python train.py --num_hidden_layers=20 --hidden_size=96 --num_attention_heads=2 --num_key_value_heads=2 --head_dim=64 --intermediate_size=384 --vocab_size=1045 --hidden_act="gelu" --norm="layernorm" --norm_place="pre" --norm_eps=1e-05 --positions="alibi" --qk_norm=false --attn_scale=0.125 --bias="all" --tie_word_embeddings=true --parallel_block=false --init="uniform" --init_std_qkv=0.0435 --init_std_o=0.0 --init_std_up=0.0435 --init_std_down=0.0 --optimizer="cautious_adamw" --learning_rate=0.0024 --beta1=0.95 --beta2=0.99 --weight_decay=0.081 --lr_head=0.00606 --warmup_steps=380 --schedule="wsd" --decay_fraction=0.387 --decay_shape="linear" --final_lr_fraction=0.1 --batch_tokens=[8192, 16384, 32768] --max_seq_len=512 --doc_mask=true --z_loss=1e-05 --train_tokens=121300000 --max_steps=7779 --dataset="wikipedia_en"
Each number is 500 + 50 x the weight over its row's rms, rounded and kept within 0 to 999. Layers, rows and columns count from 0. Numbers have three digits each. The size before them is the row's rms in percent of the matrix's.

# layer 17 MLP down (transposed), 384x96, rms 0.133, rows 117-150, columns 0-95
100:516485503556477437464413533486517485593445540395557487523494474525521596500444521395489532475466533496484499445458509524574579493481551433498543569547516380565548522541518398478513521488504571548403522459494602474448583492456409487452580487565524432483415534450466477550459480467570550513
092:469504527438562564416470500442518448459486472456488577426559545470479538553446541513501392458451547516523422372464487525418514509405517520557514528538537416544503535538495417542438546464447492493504542563543535578457493501481542558523463557566579515434451488436474476467530603463516628534
105:428427512508570498589489527497391549445458454564470572449474459545447513486503444547554484483446589560493570585467492571529480446560490476519477544484559513498448532573479503479476411407530543496448506383411446560500522403492502575551454467496600496415462510518586466550508502511557528478
117:524526510493431506468557441547476423620438565502516536559525517420483479477501524487378408430382530399489463594600493560539471513480605557542487514490640532552491562515514456432514524556477537479558496485478491542514503496467533463507502503461434510450456489597464457500502494486579438497
089:575429465539491477451493541479477513524496393394538336517504526440493534470529526491534541432603523485473530442557521496573475453525525562527500516508541454515419517602540489493479517514559415486578532432510520585413490491540493554479393365520484503492560499488532517428583511468461505534
085:447487598465559527468474432594452412470554453406417483497453507455608430550416441497430491492510573539442451518570452485512522498482477413547396459497509453552536538509524507486444578525604447452521501492504550512600493443510547559456526505471488503581463545482517534535535534605541536453
100:495459461525478585447538470471437554501574515481548506442540542505557475546427505536532483507482376378540544592587547458503549537494488559521470470502504425484551474445593505412541496477497481488389448416497583392466535471549503527409499461566498501577539454451564528437511545517573520469
090:538512401505454562462532484574525519457413457474517502491569489481500412576431499504517544478435560534398482458475476511445456492446422438531496533542470523399407546534467525597497472522481460536584581556556449496622495538541553561551401506442482508465592493535507480590536487476518470566
087:476562531518477472777565467522557532340452534458502505487512514444479488478524438546500483559481490603523517496490524505486503550438526553539456506457561522448479434490564473455464408406487494494546561526483499496507580487522511483494478503475519564436487497500442524545518493462458499467
090:565446507627512517551445497459483460403424462558533478502483429561458534543498517497480459434577535520456558489393493584509511516444483597509487446453407497534437551420529551560576546498573468516533457500459572427446509577432582487553492492478471525552441507496578493409469541472562531461
098:434504583547406498559549561482442467451446489533520538454461487406457443413495490530492537431521510452568446468534525605506558460518551515542532353469516513505485497479476454432453472486640516523466602502454525544552507521514462467603533548521521482541492420508547416520518616511512478448
102:508479524479501565504471408541514443593475484490533548575619458527474497511535440516538470456460459450502530553482479486440484456629432385506523456471490530509423516519550437465575585356511484458523518531537542532476491496450532463567544624540503474479513538472532600453478485503509502370
105:426569459524505527425516533448513537541480483450495466507496503451495489479481560511557531434593562623440468519569538541463591482472434563444496630442454486503465545522439477558531452571509472514608508490552564507502491489448503573529424420429483492469532388512447497573508483391530511418
108:487458492475558494540438450367446556553467488544524386485562550594530482494535552579524552566526546458420581511445513437411483555517481541514573552467460531483410557506546462554503538436408513517463465461516514455522529539550454427419434503485550558463489446519541473533608496514441572486
112:505541461534536515441439495529536484607546512468503460428503474458560434520565535501436536506609460525483489419469555519534487511485452649420471494408535499543534512460433408479430417439533420508518492426599484494546519455490522445593439473521546517507481541529423551623516545522517514537
082:583529428540508437454426562491561461471474474506564420581562515535553518535522452594504490423538439440569461519568415515412507521515489525499489435446486511463609431573463439534458529513461467441551482520385461462528458549500515490497526536517460558561536527546470430452586592494442579540
104:442568500540573526389463549473493537551472485477464439498478448443537425506511472535476545535394434570453503578544528544480509527447546532446431496456506484530598497494562426464590575484473476492521465431429503528468475438516461576495499491418637424590487457522508544559513519558586546434
103:448465489509613441530518491548456592400536535497408573529453575497559485484453537517510559491540467482388466549421483457519543497480533571551549471426568401562522457481484475492481439481460444433458489488485509463624434471508422488532492491564491491428544527562567504601506574456529568481
104:527540456467481560650466542510548473400459516423529471525498362481443463532548467431557493496498485456489535539588419510515524405589462540490539583485501452558478522601471426516454480474433513485482541442411512593506507480510427463586468512569547491543511535469456504456553551463489561532
083:486441434496538442551604549567519382366507438519506535491436511550519455474529433557531451514530495481489526403550416503489577432521468380542565521486468537498464502480571474502484546511541604504471505471535539544432552470468453481487538468631528560568535462430486480507480514547470461585
113:511533476466544570537485482454503456511532437619472472391405394499559519525479539519539540502565461490469556417398456516546542551383538453500425540580542465538457522604508472489579436449529492448445566484466483489523499554560410510453496453479504511552479561526457507595439529552561474499
125:541559488416399460483541498456554507506486522493520640508439504513533569498519466441425485378512504449526456584521513435552444477444525520473457468584543475469539508475448474541515464491520492568609499490459600567488473523524548517505509576404502490519601524482438498397396507524407518543
136:368542500465480430411481497477505460565536485520541456550641506519531533557510567388558497562535544463452499473366434458438501476496505521487509464430544512565467524508555496417440455544584543505439460503513495475461543487522475520526492398492554460550526584492567433558542522426452520565
152:459547498522466464497547522471525480603515496497499612527413559559455549471421442383437592494462558501522521503484540454542516423469506430494464504548569408488585509457421468486560413452567539548533534537479516479488551474500556506435519534507517418524543503469390556552452404608520523476
086:551567546452616437483436509496406478441448529481403418462475513537492539496449543539422471540460478455557510504427465572515476454470493477472522436444533596502513545507495485580424395509554527477485536522459609515528512522572553445559481552458450534551467423513525556463616516557598501502
103:477490553532519553523410531466512498538482456570575524489507498525468406501517531471560449463474563440515603529541450566514491434449385597526578453479511542498533484556478433431460424557487531428395550475481454601571514513407592457500498437509540473512454602477511469523487595457497540491
093:492563585535566528449492478597546498602509484576472527530585507498505405463569542367486444478482588472475463462496537536484507504465466567527437451508471463559494428527446555543492489488551472404470425567507516462509505533510503407431487443536569543436368464493523469576455496530565478569
105:461516470581518504499555593537560542543537502517439484504489478487451508592492522515531449520486544479446477525413459453578454562471485406477430551543404465521577504408539590503498460569475518525568538502436445548452484519505517496390549632409407503474538474425537535485510424531471524590
106:490466544501395491459443572494437549426567519484434427533500507581605507539499566536485466591447533526451594537400555412444474500463585406477535489447555513497546527534497512443479557462535461510419462518556547525434539510438558482525562552472448494413531497502406502514572542421513482525
080:538524495478543579515491486538473512474485471492445406433538493419503480488541510573528478496532464499474498539489388573618515510436535387579482539537513567499523431428487553429502640525591405429521506531496490466531539522575497557429399460504478463542431438543471438560544471520506513567
110:465545414610439501529472498431438546509496522503483421489471532532472561638487527603481527501539465467418412431494555577546502514469498566544419540563442520425451538465503442482502652531509500490561543484615539470448529513381471496520474475541500446527525447509484475489542439487498469514
097:452502560452470486481451445401568413501595532571469495472466529559510553536531435527514565472495454586530506574525457416527564484466500525446395469500526427429548513517481478470552635478503489615532590481525539506490494466477535610433411485522487587543442515495501495432482450424476504471
093:470354550593564518536487499500582532365477497487551532601477461560552494534473506446496485442539543545508517407407536448423524487518469519561542486550523441497525418541559559559508543472533393499535497428591467519496566498442449497521498487423483456519479554488541542447492477486443430418
118:527344417550459487485503566471534494571553527472500440521494504471518496527504541467507598513383468578458483414504550518585547455557505550442446478550517483468399494518585575515573492546456451483495536523470601398448499550467494479588445437474422458507526477506464545464501450516495491598
# layer 17 MLP up, 384x96, rms 0.124, rows 118-151, columns 0-95
093:535403431464527479403519371503559485602611496531484515477441463535420475452552463528531516449549494457553540513443440458494492485369526523516582403492548458533486470484594448528566427542529527474438472501454444421469498478564468564561486524504557499519474532548527555473496503574482571437
100:507425461503526493449494430460484338573589422418558410565530473447478525501441528500548500501508445483535520476529502447430473623464534532510503465477468466459481489514580410520516530537514541460499574523574520494540479530363528483530531450506580538423563483571443556492477458414493541540
109:463439401437515436484488469446500462514478507570494489515422529500534522494536413537452540472550494480556434599501479459441548541466520522489522522506426505493413527589431408553578464487447576484482566417532545568485515480447577533397465504555600484438465523561532563542537537402426572523
094:482637537433498494492508542470457533553487453531478465501403423487361516590504455445461516478556451443448440536490443510480575518560520506498576546600500488465527490505495571488489443533529494496484467542576504435564514495357483432504490434614510484507490559404494558549426506476482502565
097:353409466440632526470396583487449496494564476443457544518535433571470517537527490445522494567494528399440484551495514562521518499437614501441490470473532550461494526431504539537557475526488537435583564461403507474532559436500531493528536471485510539440511505508493560576530417507534459450
094:467514475495441504470518459439527524582444493571498551534460460455451510567471503396563581502547481375480454583457454457415524518480481512465493532521501496466535454423540434485567489459477558410574472498534359444519476561432479503552565525570571481486414570548526547483604517555470534535
097:404520560363555505482508440449473502511534497522404537472517495523501504512418523504513515441515484502618576475512607549522516502464532485500407535477558465554533517481494400632500481479510563449464583470460471527464402515459445492480560461509528492538415590501523548500595523476410572458
095:504468530366522556572375549447481479449489494606538586458500554521503445456475418473612452471506487486511493553533485491437478537490610579382496521471517497460599522545457518529523524493440455495475464443470463580595487486441517533497434540474485456485546533475556420541475567488442445475
097:512538477490466615477437493487544542480519547464506626589479583477476474420493535433488397517494587509474544481580415501495537536481482558477524569550483550502527412428473418449495480523504490435412492440491496585539533556499467587447430520498508520463540563515511509479663548437487470491
098:584510486439561509435430462476363506553470512411529464585461508538499415566523557571500366489485544534553511490510560611474566485501446563574539519420519519495458431494526510551442516537420435461437541503443481515502463479464553550459513534496600486421431525481496545486574497507479525429
104:431491541496425501495564494462411434499513495545438542494481534472515524492403488406465489474538500456481506535513603459590420510524433526406548567527471525472510520506355384512511480598447565486493454498494495551602525508506621574522488465506480510501525452568492542556535551567407534499
104:507477520516388478454486483423437506535508543559504564512486490499503522534404407385508626506510457527492525547446434415558592492565523541483462570553469453451537584423490437539474473575503500445459496485502499432530538504443598467516531561606453459546558555435448429541491497546452516489
100:370527517416399587437553437509528555548501550498442485540437520518521552593559576584487447525487453462571465602473464499567444458526502573531559491496502537538495440512421442521472371515451495440451542463482530486463435556450500501509586530386490474494534518522476542487535450565496524493
103:465520453449488435425545507477539531580437511548431494503456529442462456443500519485524476510554428531508624498585495412453409479529506484510525494581467542476600595448546569491547453610480486483552469542474409452509457497482554515505583487483543487390596532534606532476463466469474546560
093:481415481499431530548441469483466530551498489510464508511459485455440441583486548386577509537522425632435482456559499464531643495500533465546521609469527483530529589426472512480582466429462549487447499439458477546461571453508542443511418439536531556526408508518562526499501481505486428556
105:509562466486495543445396622514477511510493489473511475454516523442425396438609525565571544532484503550547573449475469433515442534446511546470447487594547466419476465401500464577517484524453454457413436447602555503559517489560485540547512505566484521474477452532597507579523492503469542434
104:507467378497497630472482574459551487495466450544547547534532516461519437436527466479556418544429447510454448557530463431504417487455556560539567554484545502504502562499476450546505547490483540436557391370508437519525549505446479610571467467455544559487527499507572549483506434557528424507
105:495466429481479426516487527451474527474549483541520543563532585463509507474489387520607480527591483511605501546509527536518574514384547565491448524497451475508495532546402522527469474477447510504497432487461498506405419529527531537543464494430566542525498413387578564461592437514540396543
093:514560534452529552542452474561469492474557523482469422502513553419516474583429500488459502391422523470537464606472565527496503568448550548443427529442497550409495527454481578539531514462578521458557524475451463463541485546543599531498463493372465478431423512568567590484598498463493519457
109:453476487522467592461537527564470515532529532497474477616526409548558426487481523573506358409482415508467566471487472540529406519480575558492542529579459495502418603431440505546444453620490523534466473472470393450525532459473442532596468533496526491566544447526489496528486474489513487486
115:451515475453442584481541477457499531553527517537463537575435521604457521568533596390552376403525520425572459456546466391574549479490477593448470494505588383415473517448441517556546464483436513439545463529487535521465481545490493508500530538522482486494551514527523481546460434532468528466
111:409395498497576480455454543509502545590530479529421547544545435474502491478494491530557553531602509397521476484540461553436457490483517563514505461499399483522514521487417492613471431512507558531441574521566524529454419476562500555428483405530504450446432514476499514485476522468425486649
124:434460462478440452476553489470494445511481488510437576575390486536469554559522581491532444498545518506602457497573489444552572457457577531544468588459504444471491468438467486480597446491421490463523456437509471506451483588524525565531589421440431504412539550516557610509517501547505488594
089:532491459486504482487532410493534493444539485386514580532515467477529528559486518434500483624491470541530456581553513460491456486475503588522453590442520484347529520545480409520468504475452564487494555488462434529599491526457589465483513431519506482460539594473556536462627599545496504442
098:466512436487474556448499438480508502600515621547471497484427479413442412459538484523477542474484490488478462571628550545549519536534584519420525531469542562387451431539630531523538494540500471495606458485454360453471424544430515471514523484488488523495447512477501496496488553564509483524
092:470506384507503517466440484458548407477474519559479590560472486516528505526485437581532545475466524596595605517422479365549502468464551499576418507459512508457551533520470560557577484543571559504523540501458460486527480439487505498372560504437533519483526500447551433555540441529479488594
101:484548521419485545469512453424426506525526468527505525542541467525444466546529561511460427430617494590581492503520594477374522491462488498466466533560416472498500496452511432469484473500531686493539529489489455520478446583534625539561547457454475408433495446503469505561518523523480489511
105:474457417445521484441484572520501524573416470376459542498464547577365496494423488530555459531635505443482485429507481547523613525520594542506534506528522498512540461421576483511544495527473479473524486432554471526471535520485458487516457538528599405513446419412489494476525504408542509513
089:510452495448497430477524371424416574515566559488523652515516531630471480457473474512435605526482557429469532578455528482441478551452520501562508453445464504487540554503463449517490399521471498572467592502466491456479476435453510501547554512520505505535594520410441524564459540489502509461
108:471411408507525458463510616417495531545546457467507430503522476558586524471544550520490501450571458538533443567622416534462552515444470555529478461549504555414429564575503531525559488497477443455504498527553516495455442546486527477484537430441577477425496450360591489509471484482496460559
099:499500472464388550454521436436425533584547468487500554571554444552491437573541438578447541499509523585508478497518510473442496477450555514530473485576557443467448506440466482515470346457457534579565543489447603523452477471532521580550409520581520558518432518513458530506521456538494452416
095:526504522445474416531503481482464462519555528454495421547537414497520487479412536456403536551467546471563536541483408606542541524462513492543450552470454538468434495424454545505468489558452575480484428421542486500544498559433418531500533475506527568461546676497441486638485488475518534477
108:523493527427495544464482518434491540546484554529499550525455490468449502532455457449488485435501494470421525699476625533491468550444459520440516544544519450382515541552512604533610448465393515484493551502520481500610503495487588523514456503475450469443461466470595438546494500491494513459
104:444486474429560411508567465462488439483494549531500522512471537515479472464470366505473540430535415422496596517541516481513557637468520479539470550514493499422614501463442495477628455603548565426430486536525422449483545470547532490523569514485572432529534529515518507509557477516436544475